python train.py --d_model=160 --head_dim=32 --parallel_block=false --init_std_o=0.00301 --optimizer="muon" --decay_fraction=0.695 --final_lr_fraction=0.05 --batch_tokens=16384 --seq_len=512 --doc_mask=true --z_loss=0.0001 --train_tokens=105500000 --dataset="wikipedia_en"
Each number is 128 + 24 x the weight over its row's rms, rounded and kept within 0 to 255. Layers, rows and columns count from 0. The size above them is the row's rms in percent of the matrix's.

# layer 7 MLP down (transposed), 640x160, rms 0.122, rows 523-569, columns 128-159
size [ 90  97  94 102 104 110  98 106  96 111 106 117  85  95  93  94 110  88 101 100 104  97 101 100 103  98 110 106  95 100  87  93  90 100  94  98 100 107 104 101 100 105  96 105  84  86  94]
[[113 107 129 136 128  83 132 111 164 113 106 144 112 128 146  99 120 164  84 133 106 131 143 136  98 121 108 144 102 105 134 118]
 [133 155 128 167 162 140 166 130 147 116 129 138 143 115 153 102 121 127 137  98 159 143 137 112 111 166  84 153 130 123 101 135]
 [133 118 129 183 102 122 154 144  48 102 138  90 143 170 111 115 155 140 143  95 142 136 140 100 103 138 106 143 181 197 148 139]
 [146 103 128 144 184 116 132 121 102  78 144 115 125 109 126 138 170 172 137 114 100 122 148  89 120 135  92 114 115 122 153 132]
 [122 109 105 136 142 123 142 137 173 133  91 119 148 169 129 104 124 162 122  90 123 122 132 128 104 113 121 117  82 131 135 115]
 [114 124  73 119 158  99 130 104 106 163 144 160 114 122 107 162 137 116 177 124 102 117 119 125 172 136 123 164 133 140 110  79]
 [130 159 121 133 146 140 141 148 137 120 141 142 150 109 109 140 147  90 136 160 145 110  66  90 125 157 121 125 134 116 114 124]
 [130 145 101 169 135 129 135 133 102 129 140 115  93 127 124 137 106 162 126 170  98 151 160 143 161 137 119 139 122 141 115  89]
 [131 130 107 158 162 111 126 170 117 109  93 141 149 124 148 119 104 125 168 155 109 135 143 138 123 114 150 149 105 144 139 159]
 [175 111 120  96 149 119 122 117 140  83 117 144 174 138 129 165 142 170 123 137 149  81 124 127 136 127 149 162  83 169 115 136]
 [133  92 131 119 137 125 119 140  91 151 112 148 151 177 104  93 170 135 123 135 162 107 137 120 123 106 106 126 129 148 125 116]
 [135 105 125 112 152 104 119 130 153 126 172 123 112  94 131 154 140 124 146 106 139 167 128 102 154 151 144 151 128 129 148 166]
 [115  95 122 157 157 121 123 136 110 139 125 112 111 135 111 121 129 102 132 120 169 110 108 150 131 133  71 137 122 150 113 134]
 [116 148 109  76 130 167 138 105 130 147 144 103 149 128 113 139 152 138  92  95 120 131 137 137  63 110 132 137 143 124 138 104]
 [135 117 117  87 108 154 145  60 153 105 142  97  92 125 133 148 116 103 157 135 103 148 141 130 130 125 157 137 110 110 129 140]
 [128 158 115 116 112 125 157 143 115 179 130 130 166 114 121 114 117 145 135 120  91 140 161  91 160 167 122 166 168 161 160 148]
 [159 143 139 114 126 134  81 169 134 147  64 131 138 139 131 138 108 115 101  97  87  78  97 119 130 112 119 146 121 125 114 158]
 [125 128  89 124 137 105 116 134 104 172 176 107 139 132 176 105 102 145 133 118 146 128 113 139 131 116 112  66 133 122 143 116]
 [132  96 136 105 116 105 105 111 119 134 148 115 125 160 141 143 141 119 109 135 155  99 136 143 125 135 154 154 145 120 140  89]
 [119 122  92 105  72 145 135 152 135 168 123 136 104 100 101 147  78 139 157 137 147 159 151 157 124  94 110 135 154 137 145 110]
 [ 96 137 142  95 139 138 135  71 119 150 104 112 106 117 113 147 151 157 134 127  99 155 165 182 145  98  92 134  76 153 132 127]
 [113 168 124 140 116 103 124 120 154 183 131 155 135 133 105 106 188 122 121 135 131 111 130 178 124 142 115  91 104 120 104 137]
 [148 108 155 146 130 175 143 118 106 137  81 110 100  99 158  87 118 140 173 128 193 109 110 131 114 125 124 116 139 131 129 114]
 [129  78  98 141 123 116 142 125 179 154 136 140 116 138  99 123 109 140 119 156 105 113 165 145 132 116 129 112 111 109 149 142]
 [139 117 161 156 147 127 150 169 129 107 110 160 178 136 172 130 131 118  95  95 138 145 126 148 114  97 108 151 151 101 129 120]
 [129 144  56 157  77 108 153  74 139 101 165 108 123 106 173 111 139 144 129 133 148 127  93 115 120 120 104 122  98  94 130 118]
 [164 139 114 124 152 158 138 110 148 181 174 124 169  96 128 137 102 115 113 109 140 148 115 110  98 139 172 118 106 144 119 152]
 [140 116 162 158 136  94 113 117 141  81 114 151 102 108 158 142 108 143  84 147 119 145 144 133 138 160 175 117 122 147 137 147]
 [103 163 129 112 132 110 111 125 108 124 122 151 114  94 175  82 130 128  95 147 107 121 121 125 123 141 127  75 140 139 143 110]
 [144 123  95 135 161 119 144 122 111 159  90 108 163 142 112 152 149 132 158 139 102 146 119 147 136 150 142 134 125 124 128  87]
 [135 104 105  88 124 122 105 164  85 126 122 113 142 112 105 101 162  87 119  82 119 109 116 157 129 163  91 111 112 134 154 143]
 [105 117 124 145 128 169 173 134  96  98 138  85 159 130 133 167 118  89 131  84 120 115 110 102 103 131 103 137 161 120 133 131]
 [152 167 108 143 133 103 151 150 169 118 165 140 126 147 134 120  99  92 115 136 114 147 101 153 127 123 160 107  97 105  94 114]
 [ 92 134 132 141 135 145 155 133 145 108 149 119 181 131 103 132  90 110  94 189 135 152  64 106 114 106 121 111 116  98 162 102]
 [140  69 128 127 160 152 150  90 117  96 156 155 128 130 128 134 115 111 124 183 137 117  96 110 181 164 128 102  90 133 128 148]
 [136 117 132 119 142 135 133 109 121 144 119 109  65 119 113  70 137 140 131 139 130 134  91 106 150 114 180 129 138 160 152 157]
 [151 103  87 167 135 121  94 143 157 140 145  97 131 157 138  96 128 134 128 102 155 128 156  97 120 116 135  75 127 114 119 138]
 [123 128 100 126 183 126 112  80 101  91 151 149 121 148 126 127  87 121  88 100 101 121 135 115 109 139 111 142 167 141 141 106]
 [101 110 107  99 107 128 198 125 153  85 101 150 146 100 174 127 119 154  77 111 114 115 128 154 116 147 139 134 172 109 122  91]
 [166 134 149 118  99 133 123 154  90 120 116 109 118 135 120 172 145  84 115 141 108 136 156 124 104  99 167 147 118 129 114 117]
 [ 93 175 132 154 120  99 125 123 110 132  98 158 144 118 135 133 116 173 130 105 140  86 137 132 112  93 132 146 105 130 139 122]
 [ 99 194 146 129  93 119 113 147 128 129 145 160 113 116 107 145 109  96 133 152 168 135 157 143 123 121 127 142 126 115 140 102]
 [134 137 113 135  79  86 116 125 126 156 129 144  86 130  84 143  98 128  98 138 135 136 121 101  92 108 136 126  87 140 117  96]
 [118 151 120 143 125 122 160 131 136 105 163 180 139 112 135 108 104 165 113 150 133 115 109 136 152 145 136 145 113 102 138 137]
 [156 130 133 106  93 155 116 151 115 137 130  95 161 126 122 141 136 141 130 152 133 120 107 104 122  99  91 151  99 141 172 138]
 [115 106 109 143 105  74 139 139 110 103 163 130 131 162  74 155 114 123 152 125 164  97 150  62 144  95 154 113  85 184 109 143]
 [154 129 162 142 155 103 134 146 154 173 194 118 136 149 110 100 171 155 143 104 131 163 119 110 134  95 146 129 124 158 152 169]]
# layer 7 MLP up, 640x160, rms 0.236, rows 524-569, columns 128-159
size [108  96 100 109 113 109 102 103 116 113 111  84  91  96  98 113  87 106  91 109 106  96 103 105 105 105  99  89 103  87  90  89 103  90  89  97 105 108 112 104 103  88 105  78 100  93]
[[118 109 136 140 140  81 138 142 149 154 151 138 111 130 135 112 126  82 142 119 125 117 163 127 122 155 130 116 136 140 103 152]
 [106 118 107 158 155 139 119 131 131 181 110 102 124 151 128 165 137 163 154 138 125 148 142 119 115 123 122 137 108  84  91 147]
 [153 149 102 128 174 137 111 107 106 187  86 169 113 112 102 161 157 100 103 127 141 150 112 149 164  84 159 113 106 132 131 172]
 [117  86 115 115 144 105 117 165 142 121 144  88 111 131 107 123 176 152 149 120  85 166 137 111 134 135 109 137 132 129 141 156]
 [117 148 155  93 121 132 185 145 112 134 162  93 144 118 121 103 122 102 141  99 123  92 124  97 156 121 109 106 150 129  84 177]
 [113 123 140 135 124 110 119 142  85 119 147  97 128 147 153 112 166 127 129  83 149 153 143 109 105 169 157 140 177 114 170 106]
 [ 80 121 126 156 104 126 138 144 111 142 148 129 114  93 132 123 145 169 113  94 136  99 147 111 135 139  88 135 144 138 132 170]
 [136 135 103 103 168 176 122  93 113 150 139 177 148 153 100 130 128 117 149 168  64  89 162 140 122 124  91  89  86 118  82 158]
 [123 178 118 114 112 123 140 133 114 117  98  79 153 138 127 165 108 176 123 152 128 107 159 143 144 112 118  85  82 121 122 142]
 [109 139 131 156 124 153 151 110 139 135 128 140 110 125 158 128 131 164 146  92 117 109 140 134 140 171 138 134 102  68  79 124]
 [135 139 152 124 124 113 135  92 133 147 163 113 133 139 149 122 124 141 125  92 174 121  94 110 150 144 147 121 126 186 149 108]
 [131 116 112  80 103 138  73 135 116 158 161 105 139 156 143 125 136  78 116 113 185 171 143 148 129 176 156 119 145 156  78 110]
 [ 92 176 108 131 172 119 143 140 113  81 101 142 171 100 132 110 135 110 106 115 167 133 158 149 104 164 107 135 163  93 134 126]
 [116 173  90 124 149 140 119 172 102 131 122 106 107 157 163 145 126 154 175 160 134  99  90 110 142 103 125 143  89 100 132  95]
 [107 175 117 141  95 118 151 134 172 133 120 101 174 127 156  68  80 115 135 130 179 115 160 148 151 106 106 141 131  89  83 109]
 [122 101 122  80 117 161 135 152  99 170 123 171 137 115  99 104 155 104 126 156  99  88 144 138  96 134 129 114 130 114 107 126]
 [124 135 150 117 113  97 102 143  99 118 120 115 119 129 156 129 126  97 141 119 110 142 131  77 163 131 123 153 104 146  99 144]
 [104 138 153 204 139 173 174 103  83 139 119 100 104 150 137 118 161 118 150 154 135 132 152 109 160 129 123 141 108  88 170 135]
 [ 82  98 113 175 104 127 155 166 137 115  95  89 112 140 122 137 136 168 123 171 158 131 137 152 133 110 135 120 105  87 152 115]
 [151 145 157 143 117 163 145 164 182 115 151  95 134 144 115 145 115  99 135 115 135  80 128 110 145 132 137  94 133 122 108 135]
 [157  89 116 118 147  74 138 137 129 143 117 139  83 129 156 127 133 157 143 139 138 115 149 134 118 151 159 141 170 112 166 154]
 [ 82 129 113 118 107  88  95 169 139 116 120 144 107 153  95 145 147 169 133 111  85 127 122 153 140 134 146  90 125 165 125 124]
 [137 127 111 129 135 115  88 107 146  90 117 108 175 108 167 134  73 164 112 124 177 152 115  79  97 156 139 139 144 141 116 110]
 [112 167 130 119 168 113 139 122 106 146 124 141  83 168 102 168 164  96  99 145 105 136 120 156 114 166 157 160 119  98 158 115]
 [118 179 187 121 115 157  85  92  75 132 136 136 144 157 115 152 142 138 103  83 134  82 149 125 168 126 166  98 110 138  92 145]
 [127 129 127 189  83 127 118  78 158 159  96 137 120 124 157 131 124 100  92 154 137 124 120 118 157 140 162 109 200 153 114 119]
 [120 115 168 125 141 176 102 107  90 160 124 148 113 125 140 123 128 122 124 108 184 149 105 110 126 110 130 107 129 121 146 107]
 [136 154 125 149 134 146 166 129 146  86  84  80 118  98 166 110 162 166 158 109 179 114 117  94 111 128 142 132 152 163 128 182]
 [129 166 174  62 149 117 150 162 114 156  88 106 129 147 131 150 109 177 117 168  96 128 120 153  81 160 130 131 128 134  78 126]
 [137 159 107 120 137 107 155 135 117  79 116 134 109  99 177 152 117 127 148 130 203 127 144 114 130  96 166 123 149 122 129 171]
 [151 136 129 120 133 170 119 129 111 134 124 124 120 131 142 111 155 126 137 129 130 149 136 183 124  77 145 129  98  84 136 167]
 [ 77  93 122 145 120 119 131 191 151 170  94 129 128 134  69 181 149 104 104 104 152  78 139 123 132 127 169 146 141 138 140 130]
 [120 125 136 132  98  66 123  94 149 128 109 111 112 160 108 190 151 160 149 151 143 129 119 133 148 136 174 120  84 132 137 148]
 [119 138 149 125 123 119 101 120 141 145 140 161 124 116 143 117 113  73  90 132 123 128 149 162 147 111 139 148  98 100 111 128]
 [106  89 178 105 141  96 113 132 106  99 145 139 106 166  76 109 114 176  94 113 120 155 148 121  93 105 128 153 153  98 153 156]
 [ 80  78  93 112 120  97 116 141 123 158 128 105 151 170 144 143 130 148 120 101 118 151 131 115 158 131 142 130 149 127 137 145]
 [111 161  94 127 136 104 130 147 146  58 117 136 130 128 175 141 169 106 121 117 150 126 130 144 135 141 112 139 169 132 166 162]
 [126 114 150 109 110 132 152 101 127 123  89  94 150 137  87 107 121 113 122 115 118 164 132 134 144 128 158 145 122 133  86 134]
 [ 91 159 126 168  75 119 137 120 132 132 117 133 153 151 131  97 153 107 111 150 122 122 124 113 112 137 149 143 176 118 133 158]
 [ 96 125 126  69 122 133 114 132 122 139 167 132 101 135 105 129 137 103 171  99  92  91 153  94 114 149 124 114 133  56 174 110]
 [126 132 107 119 132  87 122 166 137 104  77 160 120 121 165  75 125  99 134 119 125 138 115  86 144 165 123 122 123 150  95 139]
 [119 157 157 123  95 115 139 106 128 134 111 143 130  85 132 141 130  92 140 141 145 151 134 138 123 116 134 164 127 121 105 119]
 [141 134 104  92 166 141 116 112 122 145 104 150 103 130 113 116 134 123 120  86 178 115  75 157 158 148 119 116 131 110 137 127]
 [119 104 141 135 146  85 149 161 182 110 115 143 118  95 143 150 126 128 155 122 181 107 147  83 147 114 114 138 102 119 172 119]
 [105 128 124 136  55 116 136 149 112 105 159 139 130 132 155 129 113 167 121 101 140 153 130 132 147 126 152 100  98 162 140 162]
 [153 111  95 115  91 121 122 142 107 136 106 185 120 191  84 132 126 148 135 137 133 148 151 135 110 149 129  99 155 112 150 116]]